Weights of a small GPT-style language model, trained from scratch on English Wikipedia.
Training: a variant of SOAP for these matrices, 203M tokens, 6180 steps.
Each number is 500 + 25 x the weight over the matrix's rms, rounded and kept within 0 to 999. Layers, rows and columns count from 0. Numbers have three digits each.

# up: layer 5 MLP up, 256x128, rms 0.271, rows 107-159, columns 0-127
# down: layer 5 MLP down (transposed), 256x128, rms 0.248, rows 107-158, columns 0-127
up107:543494540466531511483524507465527510503479493479515515483521528479507482474480521475499512479501522528474540548514512484511526502456492490513467471537464528459534497544469521461489485517499503461450512491522497466507547486487510506513506517511511485473538518517487505499479467524478541470497459486464492524486509439505458460459512534484448501509523533464540510479531509493476511481520
down107:509501508483482494521494498511528488497517539510487514513540534526505473499486485534522533530478488511514506504523512487514479521519494532496479474468515477505466472530463485488468484524511535510532482482495483482501474530514485461516520495514536499489513479493525520538480514472515510497498510512526536494500490487499500551554492479453513473485499467507481517506501535476515513481478
up108:529481517503522508477473509528527514507532505486504455499500485540501488535486492524468520529512491490509505481535536556530510496470501497504506473531487509479481502516482491548523497501467494472483475477496517476488504518476514519526476512493480442519480508486501524497499493512487551528523492533454533509476477480540474506500509540486487536496494477486526495468490475498497468479520
down108:495488500506467505485491475496498522494509529488474478503503540532493509471490481535481507524465518514503498492504493514471472521539514515475499532484504482514486473497488496502468536487475483514481470475470472531504456490473501508545493478551510479481451482538504490538485502500446461469502473525520503514509506479507504486510509505462491483545486475489493522459532488532480468503480
up109:531492526499507493464538534448493488455541497494569507509460491515512559517482490551486498530505486456475453456518492500511502472505531469492490540499475472499506502496483505530539436498472484501537577524488508513469511544487520483451504528526480495527511471533492497455491468503489466527465528523472544492472486501526437467499487514538477488485469455506527487495516454485511505504458
down109:460493503527492475461492563522474521496507519485508463521479508474484446471472530469483497475485553548544449555452548505518498517470490479501515504485517518500551533486489531562505518490498511505499470529483500542497547487534498446479503463462541463475476498512468502495482516496522484503509500517493476507490495470489510448469489511487528525519503484467446532514475498500525503531472
up110:494505517508480530484516476511471513480467502483489523507517591486519495505469536491525522467489494529505531510459453493489547481561445533492512487527472497520469537478493480505523497478484534424488524470520534557524489477467514497480492511484498516449536492474512567468486478509445520519492532514520494488459487505506511510578531489531481508491518501476477528518441472514493485505555
down110:519509505507517469498501503460488506526456513511487534497512496467473518481500508487487500491526493510466501523521476492483512521440530443445506506462504526499502485519516507518549468509541493589514520464515535500516500453498533490514475532507487503480509517501494483524504481496545440463502465477512473446553459522501501455489487511499520471517493511460497496475553489468475479515482
up111:499494478508530490498539504503476480500507482548484486543593526465527498455456499508513495527505475509537503523468485539467510497528503497554516490501482505450495499499506504496536495481512503479501542502500475526493573534488460452520480495494464464483490549529506477503502444477530489490476492491516451484488486535518501491532507526490503528554462474522522472513492541486517454447503
down111:453495523467475509472497541491519485531502487488537512480493487492508507540521510506467520483536494513488498508464477474480523538472546525464495511510446541459525530538487479490490552448478513533505492462529490495494452505515455508526487515492500489445511461474490484499488513498529492493546488472511507508451487518499504552495476486493519489517476505462521471518513516510501509487551
up112:509499503472475524492508467498512499492499482524536544527508522497536497510533510480493514500494503501553516453494486484518499470465500456493507456485474488483505466480506514510534521536510517476485479496516521518541463491468525482473483470488507513495522518513513486469491467484474531496491499554476494517517527476505513536483493515468518522500505524528514466482486481474509502533504
down112:506480498483540475502501460489476474502496489525518508517465484477489526503481519503509530524486478501468498486536510506479491508476516537496531493523480477482494493506460488483486445528471505543493490482493481492495478528502508528501491490498503483482495491506494518526537511485493509456532487490515503523468492488510507525527515464499507510483509503473508486513529514515507514444535
up113:469495521496516481507494557486492526543482486545500522456477516497481433572512471491532538515533459491470476505480499495529547533488516499522512505462476519495478493492515523492486453520496426513466493492529516487560481517481515540459496551495549508485521482524475466498503523499496493488523512461482499507508486447458496488542473480511547417454504512470491484505471504537476512541548
down113:485490508527491561424450474526496502492515450490483504526502491504500563475513548510536463454486559478509519487484505502495462501516482513476480521575505519516485472544499481512552513493529556483548543491509498525467496480506496476530499456537437468485497477535533517493535515547522519518502517522536529497459483527549521501466526495504486560507458450523521512489512484412513525496486
up114:455464477510517486502493469521490517479520473493527480510511514527504477484513458502503566446504490513477457490530491510520464544543520490493506485457493433482477490487502493486479461501502522497528517490536479489524535514530486541473509488562527481481502522518439509436511536499554467501482485520517497498498478497482532460509458541499451533515529506527485520534508470519496494443510
down114:515550465471501473554443493483516469445519507492516518518442531504510485542504495538500437548485489513526467552501514489504510504497472499480488528535482483490501498526461507526489481495482500466491488483478494503502493515504459498511512496498517447464470506509542505523472538469451547478466510517498530513529469480518495538487488466473502510482484498528478480487483560490526507460464
up115:505500494531495504519492501496452504486477525443530458492462474530459485496460517495479510527513492504461482488506484503582490495543453506505493520529467514523485498562486538520547508493494513469486505506514523508466516514513535500504508498507501465515489496543482534529512508493475493504479499514517476496490515484511479468504478492528500534476475489465543511562528491467480518502503
down115:521533477509443505550507462510542493510486524493459461467484466495469478555517529491500482544492523505508518477496451510500522494509467503488543547472476505487475495439502510513500515497471529410482490503473505547501476476520497502490464468478496515498517471493495427520511545482487494509522469498504548533468509448496498471525487488466491501500463480489477506482485522532517525513490
up116:476475488523427510470462525453486477511536509503516486498488508498511507502498506516483467547483540494500554533477528505496498550474519490505563525456499492461481484508524491507537531487508508498508478520499537531473482548437498489509513491483507523494518537525489470496514493505502508454503483485504475508485474509500482508469555476525534484507487461525512517481489539525520446483512
down116:523459506517478508455510499495508507476511532474484539501445495529491492464537497478475524500485480531512478519506475496501509514511507517533495514485504506514470478509489443548523506505516454486514509492529523494524494515516487487507533539482520486521524518490471475498514487514554448555455457511483519507452545506485543550505511466488493505476557495491481531484513514456527458521514
up117:504483530504526498523516465519513549500486512483526502543526482484489528542494515459520516550507552508506488444484533497498534474497479487510500494478494468520523438501520497483507493442515521477511500480540434541480533507506496507510484522508508526471491444532478486494470494447462519510569537516476503542501433523479488462522520480504527542439530516481477494504512490480516521463476
down117:513489444485475534551488486507490521483542485502474534491502459450529473521551486468511461449501526496492540478464507514490440544499492498473513466480511551503542541482459533533508538473492487509494456462475497481527497482485496482481484544550514451507494472511428488482503467497512531536502491507513501457518543483487515503474517516540516482508518510466490478494531525526479459502483
up118:477487513539509465489544492487487483518530495490495488548457477467514484471462509502517474465513467505555482495486500542497537500467520455489488539495525496439563475488514517483535483477491522512554481501502477536513438547520518465460488477570499494507482501487481505542491561483513533500486451486463487471495498516473535500491511466462521491504533545549458495462522514502530456485535
down118:493521495525503508481520551523468471495497520482466459476519486456530474464511505514490470509448516491491478478508482524438434524460499493509543519537519461530553487491515542530453539497521475491492534516498530501499510467522517463510521461472503519471487505471466456536526497492465528504450488533518504494539530479505483527477509466493502476545484519504484506507470522493513511486521
up119:505503496480453489490497507501510491527528514515470510492461501520509505469511507503468486495489502501510492495475529503499547501477490521491520470449518460496521514479526510515498503460479483485437456502515505495482501509476486493479519535492472483519513482488493496489526520557517542509425535540487503535542519456495489471483492477482456510464476478500510491531514499493471507523499
down119:503517469530537466529498446497496496472504514519489497475513512523489498525524512510514487488474484507501543526502477504538480507507510548490499485538493469523516493488482473485500487466514502506498521498522500527484489458492528472521488466520510498475469489492473513522482480474523475489494466504545457503504514484490491499509525485538509498533517499516513521483503495500480441494480
up120:533485479492509522478506501549477488498484540518486503499502471499494519496499541497478520451510490507518497529460527512473529508535483515500523511477479507493491507498537532508519523519490486490470535487546471474476475509529489482475507482502474515481545528476496462531458534499541524473480531468513515542524456517482525527512506492473469495506535506533507481512462516493530503511517
down120:494532502515515512518515479472542486485522476457515529527485497495501457511519482503520488544493500493496500463522484458531477520515482522473510484517484494521488468514515490511482508480471501519543463543474502506533491549474544524521498512513543495542469490505485510490550489507513494516524528520553506475503510491480504489517473476539512493491500481496483532499510490542489507519468
up121:483538491479527496519479441498482530474516463511540538488467507493507536501512483484487562514509487502466514515487500527508484463555464473483520502505491479474498506479570486540528524482525500498477472508507480542506491502522444530506483529477486489489489487516494443485482512482500526522465480531507486509503527507486505504524482528469510525489498544533474534452518528520499490462478
down121:516451519507493496499504477537513502515535432493524538482549527501472506499531480500557489525507457460501506504495519516510502515521504475518497457486526476522489481505474503512502516477535474482486476504587471484532488528462529461482453472526523502532514488537530497512493508526518499478500515498549535528452522486477488469487494490485522458510496513515508488468484501486502538516475
up122:543507510461488527524514521473481513491480502471507485494511491524506487472508499466445516536515501520495502491505500508479542467508489489518486480500526493563512443509496497544500480506487492532468498525510480523506530495477495488518469494481489529509485491491501503476563532478498485534477503468500533513463479456497499494516521508512531545488519490488501517521519469460508518509481
down122:488525503490499475518504457527535510476493519504574503509498528485526504518525492517519512519514448485507524500485509483511497484499475463454467541508459501470490529512458493468493486483478546476546459522490479484519472491547525526481507498508521494498516478528507511541472526512487510498500521515456510491503560512470555498462508465521508490512483488500501531496474523500478497517470
up123:493474524526509535495494462558534498498491489447511455480462528510494470497499537512482546486508497454516470504515443475474473487515521511495490511506452520527427465465451498498510488461498474513525517553528426508501520507539515503498529511517490475521478486514496487481527483505493500525482549489509512527515486447527495468536480469532483506493507499524500555479515475492515515481496
down123:508506497495494486423528526446504526491482487513467537477532489502519531489531491495446456483466484523489539486514491508485483494494518469509527465521547497469493490483528487498518477491478548510486508459511540508480482453501494492507485507478505539455504490440501520517503476480474476491505474468495473467519481458504487527455478487502531505484529498494500465522521516461517501519517
up124:528562539488478510488520485493493497527514497462507527579501473524513522507517436516496527494491483520556516495487477534475442504494457474535481513535492508502498513475469512540462506527453498466533456512501467486519506507512499476457492483514542522506494457486501527470497521456528547487465476528458529494505500466527513505537496491535520496508559472553472465475422466503486531529492
down124:533521462505493517536519504500510517482515487487545568484554521536520515482506494534537480483547474494518513532517522475503509508510513501484488442490504503557462494549479508480530494491466504526524526491542515472489477497459511503537529494515486468516451477455527516522503513470462521517529490511549497540442516445493508523513473538500478516474530511509520481535510527482533476463439
up125:531501482448492538483473487468516519513497518508527500518499554489468478532494473517470487481537498482501544487499469499540474441445516502501517471489511553503511484459509480489477499543465540518539467465508483484510491523533495514484524474481518459476543514496507539516511471504510477474528493473511481522526457507487516507540451491495524462490503484532505507496514535491507504580522
down125:504547484501481428458484489569517485500510498482516441522513523520523526466499511519537485495488488505506492475479477520538518538490515519495482489506527469571486499550493498513454478484562470494542536525507480488495504491545444470537476482494527484535483476507513500448547506513474525509442455498476494477462517516499503513472532537495495506482519501502524487482510533493486526468505
up126:479527492491492474511502517466522506479503483487508460465512543520506511457536549503500532502512486516481505491519542525489505549492483448526476502496491476505504524535495490487499518479481516527513497476524473514537519485504496435507517537480483468473519455515475521519459513532513498509498486489460504507490487468459485503495483492517450514495481520529509507526442530490549483529537
down126:516477504444520487529507443498504484511499496505520532488495498514517480504525491505509510547498451483491529517464528489552469497531485526508526535492473522526500481469489472511494536492527499451523506481463497547475509539493481537544509497525518515484499493537484484528494468475526508486512501503536492518472551502495485527509515482511492475488523471489536483519510583506501454493497
up127:501481460469490513496531542477500515505508498523523517546456472499499498491514514505496500496514529482547446484485506495504552469502477488473528488502530531525540509485507527519522443520510508489502510485515518457475547505503507457523514521440503503481531452523516496462506498481488492511493479501467489519486500460525478506478494521508533507508514469489488528513529461509515499485503
down127:508505485481521498514510478497507475483523523513513480468523497501468461509483509517511489513491517492485505469521518509505472536522494486514512511510489465495547503502490495522494523514490508479500508538459500515526502540471527516507522466517510478474449497537508491504527472491503480530477522507535486500492535523493505482511507498505476517521483470511468491485532504539458479455472
up128:488490509517497466470507485511529480493458524533469496504493496501544493529515497488522474484564457501467513507488478523472519512500476532481515479480533520495488496512488467476494522498494520511520499478491513479491465537485530509502489502506471502541473506539466510493529517512505542493501481493504502473538456433514530528441475501512487484511513484510522501487477496539547503499501
down128:496477492479524502535554518488448502482497454512516475481495497484479553527488541515496516472499558523511517519568456457532488497502475448510551487539481469506510503494544512520515484522510504464492489519516496512532515491491511475486485502489523533503510441478488476530514508461479462555491486493534523499487492513514500480516519469470533492538480485523505473496522489483470523514518
up129:518464478540453522521519445530512489518482485513498509476504498515521502454532545479498505556531469520494521528488522513482500494469518481498527507502535516472506512517527488522493525519480523469486474510499482507506463516528488537507493449468486514494478519504478466475506479479517493566536527467499472515494462465476544537515509510490516514510491498534480513485502519512507505488480
down129:515490508493487497481477555497483514467488467486471542498476503494464525523502485479500509481483468472492485486525521512480524496480502476484487469477490491497520550492490530529497517493522525476491559521540506534544502459508506508490484454464499557530525516489498498485513478514506509447516496519496535518532534480534481467481466508496483491459504488494504500487504524515502497526511
up130:562497488542484514479519512478519525537487507473529524541550518477501499508489470496490474494495547435508515519525489506514472507523486479502440483521481468477497506518505503511491530515520560474510477487524495501512481461481521552553499531514512504464505457539503528470510524496446475523502493494528520510539463484459516487485531514526495505517534442533468522474474473512487524460498
down130:482510543499500517490471515491520535504537530519528493502555511490495442510507484446559487518467508499532471511532530493514500515515477518455516550570492476469467464526491499522454506470525542493482465482541531496494497479526510527572498501474490508496479479504536539498523524457507529483541446508542524483493517501540486514484542489486470522493466428518503509468560474511553495448491
up131:479514523524477501551490495522503474473480468501525490494456506493517503454541567465491517526450500481529497493522517521492517485539543511521512487408495536526461495457524461495494507478494485556503557491532505494474505520522495529487461470518492534506509513542538465485530489516512513487518493507498516510523485529503504479483518502502487509469495523453524488461497493484540527469498
down131:472475508494527466525568480477500468484499501511526557481554520527543469470496496478502478508507496504512481471484513484552471490531519505526436459506498491522499516546458512535448512497508520501471510503503487467454483503468505532471531479519531482476563545522483531496485493526500497459537488497471543488504486531492498511517476485514501496447511490499484449509511501490471492519519
up132:457533521491502517482514461534532529452491507442522474543499528444480518495480437451494480479534479513490485512472458435519530506509513471498484503474538523476523473486524504509503533497499496523515530501559487517459500494526525459532514485544480488457517479482525506520486522500503498502481533512470462489494464483537475497499478529510473489504490458538570471485536501480493479505517
down132:511457514524517523479485476477437454514492509505542480485529477498497494548511522551490515477511505499496510461512487502484507479470496480496496467562512474538518531509493516466537456487483478483467544519506485476536480508516507543505481503510469472498499483507448512482520486476514510453498498506509495509528470587500513515491493512529460495456522457482534535516517494468452471490497
up133:502476509535461527463508474479491516494479467507517500507503496473532467523513511513536482478484518480509506517535482490459515510526464526461504529491455560509477467557543458512484469522460503462475492442528493513539523544475508525514519502518487530490470485498502485527514466525526500470498506490507508492486481545519486508527503514501464537491507498469477493524455525498504528492536
down133:468534546488509480430451521517509502479518553491489450517504520502502516507527514502473521526490486472487476499436535521514487486466495505530457483479554496472537535463501530508532495495547487500542557541492534483497518490530531472514504474484492487503527490544506493447481542516517531532499524509494505547502479513494543449474513484460526468497466513513501506454501531497429490515511
up134:467518495494507517481494515482532482538490517507491481520481512506510494492506462512537490482516508452536486500495504499573482501513533473511500512529534493455508527499516470490532474516538547506476529520503498467518560473517454508492517493502484503446554498528522524491511459494473502501498493519532475526464477506479522488501488479513510480513503484516472486490522479483502481489486
down134:477520506477492485544509463533496492491512536502531502524477524568503498501515492524520529507479467516462485478522511477507483477484468519466493523453483496508498518526459497510508508511483521542491495503463489485517489522510522529498505499524489473469491530500530501542521508495490475516516531487498484498507506500497520498497515501531528522497480484484504502473490558497516506478455
up135:556522481505516545501455491515458521537478484529514448506510522513488485488541472531497476503493543467491481479532523499515441514519505461515502500520446495482513488485522531467464490521530480508508489494528495492521523472523485521521547500516519489447485510500499503476504519466478513515457510487508465529465416510490509476517521480511504514538469466498542474510505508527534496489497
down135:512474538505503508539478457504414499514515460527547461480521487490522528486505510464494478493480561479544500549472507532511475508492476548464551516472530491466518541494536521491520457515445507529494459526512464511511510436447514498503484484479488455475495523489504508506492539440477529509483449521492516491535516505521493526512497456534559508522502501458467501535497535490489487461468
up136:519522507502531512475500502486523509507456479496514503479473485461430521457485469494510524536506491472519507505503461509482517470526459499461491478529514494534458507485472492565475518489502495505468491508521470472532515495502470520515530503495513541453519478530534513497510465533508508505488537472526503530497474504520515496490562492471483508539497486461511475511485513474493477554479
down136:482520474501453498516500478533500532527523503486473504491556450541510510483516539471557504503461545488507485490468485504475483450515529528496562487436525490473487507512533534554528504466505538515520491507436513508520512471478494481529459498520513473521454473535482489487523538492496526495492486533461506493485537505544467488493484557502517440559521536508473515475493476520481519483501
up137:518533476473509491543498525536551521519483521489512553485514495512508497526469491510522486431489496512463524503499508487497510515516477524472473520538453495447518500476497543519464490488425467485469489463496528517500482538473527538548484518457490434479478521479500518500490519502512505509453488514542508468540476545503457515468493518475519549501495509555526448472494487509501455548475
down137:475484486488504464515508518477494480520470492514469500505483436484481527513500499475492502504523531527512473456489466562513531520428490489491515490487527502490530531475516474494496511521501528504505540512487490482480465473491506505470479493517499511503497462488494487473513513463498501476517543458499502486527507477492530494515475486516506469540520500487424500517535461511478537503554
up138:509506536503493469511493523488484503515512503473501503486499484505508513499501499541510493505475506475478495502517522520510510464506500513509502497480488497487511520488500506498517506487513496508475502510510487494523488502502506508503489502506507507471480485508508511507489483479518524467503481495488461496502484495479503483480521494495528499509479499499514500515516509491510483502480
down138:488502495502493515514499491553514491545500501502465485492524522508483547495521496509515488499480518503529532479524494504513505530486519493494500521516501526492504480487514528473482496505485529496501485492483479479512502525499552497526505519500509506543478511515539482527456537482541510500519474448521479514509503513504505509485494526469521496490482492477488491496541502503490478490492
up139:500510495485491510466508474472538467488504487495542512490470478501546480454490486468456500515498513501546510503521520491552516463549486481503502534531495513488438474521510499499539476510517536484482507518518491500481493504503479486542529559519550537488482491506507499470511500493516473544543478524515492469485508533471513536488465504513476500513482489478475506490503460528496513476509
down139:520511439495520538479473517493534526466471493458505492511515501481510431521488487528496524524476496454480485468502507471502483469539516507533544481528496494505493548500488510481507507494516539451507530487493473517502480499481516493502493472470506487451492436538453490512483488506537509469533514487496498517477503509496509521470558453555514516497476518491490477529487479480513520521502
up140:484475511504463517517487494502557482505482514451521550464486470494439520533521464495525533505543462488482472507479449506518518533467533508515488481480539482483489496508486491519515513515456522564520514478526495525521412498505489472512524530527507488495491477506500504498463559506466489524496510489496505512493461517502477483484501485489505475548512494528508513527533500470511530527488
down140:494503471522509495469499455501466504504531513484486490536532480478529494547489478500500483509474494476530521534506504488525511490490489529456537516481496491507507502487508498512542512517520466486473540489507525499500497454497478513510481485479462499486510518497501475517477509481526510467522473487447453528488549537469544498486523500500530520473481532464529514495511503537510453471544
up141:512485540529451459470512465482478482489469484507535449492514491522520476501496501537496485437495512503518483483471476461521510490526456505498491506507501477464477476528506496481486496510518535500501513503466481458510464514495558519466514526511478522492514494541498549474502532499479478500516541539519496486470517455503523475482469533508516512501542482487500591502502515512568480483578
down141:473510511474526519487541509486492490463536472496471529493492460428511518478494526528477477484488531510501516510506472559508492456462509510506521463479540534544506502468474473547500515504478492542528492485542516515496524479438499478479528508488492513513497497522489503496455474478507478552492438504531499501504556493517498517476481512475490530528500501506487457484581510477455502503483
up142:533480498501431498487528495523469548514523523491476505542477538505499496447527514478528491517448465481495484528509484490516531522495490455523523508481503526483466505466481500517509487536511527493513492537491489460500486529496518508504493460524479508454487507518492471504468469478502487529499517507576499522511454489514497527489524453508509462526478481470493512468513519494483491523506
down142:459533515536492503500536483510510475511509507485489518503527484517524462512488455508502496541485521458532510492513511503505485499521477507549476479485517488528497515516493469506436493455495487489467481512549486479494516492474460485488515507474487497469522513504521530480483456498466495491451529519481470502456523538488501471466448525496452493458494506502524490545485494440510560512500
up143:490488504462555509511501458530458475487502464489506499520479445460515498543512513502473525462476503490488517514453536512515515513530525513508500504501521529470532519473531480528488539486428514475450492511501511523509499534490529495495495514477511496518481509465507505496525465445477486524540517506522513483511478511521516502534472511503519501475531506511495540475489529484521456463534
down143:500532501520540538518481524522498524498544470498481522504489461483499482517535498480517524467516530520541474495502490489485506555518497518489491483495498507533552509494553499507504526509468469482503476531553465529519545507526494511481512493467482507489505495459512522514520512499476470531498469511536467497515483467505524537474461490482480492505503521493487515494452504529511487521475
up144:508526497495507470491408547499481460519465526522535510492511481480481514532468495507536487503562491485533521527565477475453481541511496466508455504516491478455500448528492518510524467506484531523507479516507476486500522489510467490487472539495504494499488503537453515544479536483491479515454479490464507509544486490433531504472514502481499519514523509554492481493467499516510526478485
down144:502517532516529459533504490553491469495508545506511484494487504516533515452496480457453451485454498506523481476540502552457473503537536510458522540489458483523496463505500440506488511614554503467466521549469545518534476488498535466485522494517517526497534488485490504520487497495510454489434537480489480480503510492523487468521541448464509517484491519513485507480523507474536526519516
up145:519507544520483510544520487459487477512483557476528504502481494531469505469484518532480493521469542498481513493548525522511554484521489496511485497463466444469498485531500516508478481459532534457484507522470491491460478456508500542466501572490486502487491491529531513507540505484519478496513457480482496507506502535476504471527521506474465508490488489483509510550507525503482533501548
down145:488495489556509532520540495508538538495477485508506548499504470487492500499503514458543483493508434540472464518482453488507516517471528507510535543482520535459482466470490468533522462518498484508541493497514517511499454492522505489466503510519542469492501466459456513513483497496495484534515485472540505504494518495526513529508431514465500481530492499462478486507496504503482384506528
up146:496496533511485479486521570513492479479516492516546502505514500476493510485553476448497463518466505471496564488506546508559525520516465467516495526495466481487489525504518459506463486518511518499515502521492465443522466521472516513471566502506504517493517491508458487471453521509520470479477500481515534495532489503502496515517493531492498541485523540505543546472511487478470522467470
down146:496491507521467551482471502431499513496533547467494506517455494516519515525480513545504477420490494483490543493491488506493527483513512537527474499556515556527499489500488478468541527517515489500489511487536535534497510474572473495443439547496521477521535500488506507472518471480490489510482558448483448525473464528506492533550482504549497493517501503486502486500494502484493466504474
up147:525491448500551508493523488521477496496517532539488498477473468492497509505505537511499507488542487502525547549526454484524516483504511507522553501520509475471496544485495508482482509543505512457501508474496538473484501514535484520525467475503479473535506501473470530486466491509480515495475506474510479523509454507496474525500529468526505522508502471477535563451511503533517500495500
down147:513511497531489475527500544511497492486531498524589508481510481525514501488494485487534477525467497475486480478476510499567499479488538495476478501453532499498544511484513520482485497491532501478532482518457516537498474510485516476453501503516522509493477484518491508544494490500493486504518475499506512499439528508493525526500512512496513499456557466498500543543522500518459501496529
up148:523514503511502479460496484496510556517518482521507500497497502533473484514470506470507499480546510542464518466489524483471525509479455475519512504501513479512507511480500511541506441507492501490495490529546505511496562491490479491475527531503496502500522503514522481499520459504457531503497509505489533489509456451519476487473505500515505550526497470504478478519480482536520523474502
down148:529473497515495482511518525498483495518459491503509514524555520501519490482492515523541512494499502479498537523525527532531477455500495526492508514504504456475511506487451525487476509524485504501500515515462506479507511518511482503530486496519515503513431514479513511472527527494469502512520469457513483483518491527481504504504470505455498525508532506523480516495487522513497485516535
up149:497478496446437481455516477545494475527469458478492461519512496525541523473510505544483489529456538468522486534461512506529493515518501439480497451480525467486510479471478525478530499487490497465519485514570527525490464571484517522506480496461498497532494500530518501465534492492447467527520529519513458484504466550530491492503520485533493490512489492497457489501499498495495503505528
down149:454463496496519498481495478515523537513507519488488538488505479500519460515512480508510508515501523479512473484497466497504484473495495507478557514492492508520492522497501471506564441545520481501500483478500463479543497489481488515534516486503547496532501533451468483515506481473487462488467502547487532451500559504488525510513522504500548514474483499514521471480502465487518465500472
up150:499536495484504462500504482492500468537498496509527498508504512514533540535480489510553479492516482495484517513467444556529485492456462472476464513547500531488499522516468502498529514499511512533533504463503501505494515491506539503481556481461515515499511506502480486509487496491480506502521497515491488523447540479457524535467492497485521505500492463529498490508493508488478500507461
down150:534474485512509487531502510468444505452496501522490496504453505472494506466507571459463528484465503515525465526514508535480492475484471460477541512513526522519487494506549499523515536515477488488480478508491486486470524505472507494506478499524494525512485497535501515550471495454468507509576505496524498462469496453533516478451523514495503497518487470491523549478540442506497519534465
up151:517534486489485507500499436486525512514515540490523470478437449528479515505520489497439526492433479513516538481522492522501448510516543509471493528469537452481491501479555560526495512483490511504467489496518506496471535490494524493499502513496473525507473468509524471511528517486476517466497486519515475477545491517497506437484514492485505472457525534529477520473517532519529461484506
down151:511487521434528478506515540519498472516430488503523496499510491503496477465474461467500513477517504515511493532484519513554498524481485537509467484465422519521503523487500499447538521490493438492521449486503514448501514518536525483476557525498515508479516465474546498507475484499517502457507501471463480515482442511514489518537490516499477510468483498499508498490465514456500502485514
up152:554522511520467518496519465450472527505527526521519507501511515526525428455525519506518527497458529478487492482448508448491519487533467512522498504456484470524531511496490518493442473504529499492487455474524531499498504539513500510519502499505532531482498522518515499480502503550559504460504524477551509546492494456491527463472512459548508517484491490497503486511510464507511493470528
down152:437485468458505473518553447537494479467507481483487487536516511527518530433542487498534496544533479452540489446493520508491514531500469562488462518436492487473495488487484518479549453507484472507434425514477526472542439525542524535514518542498513419471476546483531521496489495516461517520494540443459489442506526523501505500532512518453515533511472493537482545505514493502511506465501
up153:516511526444586497488503509489498451457454526529533499495491474470511500487506466449533470528486529506473507495526535472496483510433506494444477507570510487458520472479478510512530485485463475524474510480502489497489505479506494449521576502509495536494462500499509526414490510526525487479492494500541488495488501506502520480499492500467532523523531486516468527532496513508504472536515
down153:510499487487473510442449508489506529531499479449512487516492481498485525502518511517499551526492474486462504490432522458503550499495510506493508506483510501534511483509530503481536500476522485502488534484541506510551535486496483495513503510490490494496525516492487551536483483497550470523498466505492490514475507521475525504473488465499511521507490511490509502507481502464495496497479
up154:502489505517538553481501477469496518519531514496490518465540526476476450487508499519550499502508487516510497545492537473492554486467474503506480518528488512480449518470495534495488484476467471430482489442515515478516508519481462520480499570537558523528535469507493474500482524547528468491475470503467477483483537521468525461504516517416527542502440510489489482540488475547476474500551
down154:463466522529480515531510529506488471509487502551512465493517511523489464482454483520534513528436471499503491462472496510545510503481496498539467451504476495512487488514498527506474485547492480471527473514481463461519483514472574482457550519472537491457474501488531518551471503474503504473528530485497524514485455530466467473503445506491500475476489440481503515502470528491455521548526
up155:497513464480509530474504486501520473536472521476479525522498500475469519501489565488501497477518526480503491503463550477496534476526470493511494543496488551492452549515499515519475513479504473482515466494493486503463514518512490484523500551504509508483523494498514523500497546536495483538531511479506470487486472537519533526490435452516479459493492517568479530480544431516509523480498
down155:481498450507512489492476482475439520462498510485506494510503567470510520505494488522469495514463506508489504530537510480522510535519456522480500484478527498520445506521462522504523517476475521495529521487479481521478473527495524496520515497503535503479494477513484530510501524489490513506520496533484503531461503514492496534489541528513509486505474478515502533483496548527479506443500
up156:526502454475495533545512474491493546467474472509533507480499491536525495439519504494471514505510449511511463479484507497457538523544451524504405482507504485562504540500525513545481487546475499498455478491509523501535507489493485535500472506538492490496483458494519472464502544488518481565493502480493516464490483470505484501526515522521549533525515480502518499531481514479494575478474
down156:479496489491460546506495505488481472493473517506516472459492515525508508523519511511519496537509471515516509574463502476511533550471506458513509527517476501463532487491464527512545518500540560516493498501518529483496519500515485514466494498537504510522526513484496486529494490477527484472513491528517528505511496492503518524496487467494491478493501530530506500476501497463514500529492
up157:570513477517511483455515498515523519565466500491484520498531461487498530511494539521482452472510530459495522529465527467494541505543519510497501497510457511491505479516517478470538504499511501467454539492517470550483506541468484455552536477496506527469470506543469543507470507465468509481529532469574481470495483502470561485470516522490495523522572505485499475493527481444503514498520
down157:585518490475556502509484540515499482490535491476484489473476430483514500527518521530499481453480488463465498508521485541452476499465495486491539459484514487465550512494472513460496473498502525441496543531484480512456505502468466479517513522535504482556450510527495473475482480469479530490513497503463498452487506485518497492478483509507463492490493577457451522554542501527503524520491
up158:470497503534539483517487483464448468489490462498514543503514486458517538515522481495482551443518525466468497505441499521534505434496547484433553521488421497448536502493428520527511447491477497506476452516440489511498496562520557583507509488554465463533530530514486516466519486541457505536497539481554498484488495534617429436537518494464433484523545497517465461528526467481502486493568
down158:541492513505521480524556457554500503475517456536480387479423462489483525492515516435474537443485432490501463520504484535498492502502506451537483544504549502480469467506476503506516461514492507471516477536455512530483484514514511494502474529490510499508507501541495490508475561507420513534528489501524466496523526493469560450484547507478534477487508468468439529496528521547539466502552
up159:531544535480500498490489478526489482531500487482515490500524523497504478509513469482475510490477515490526511477473502516481543504509479513526494511494499484557472518484493485508438509485535489514469501510485512499524531476475519416486486494503485524517507502472504470519456524531508517485526502497466452494514438469523468538531536504495511489508539499486484504442522514506489507494502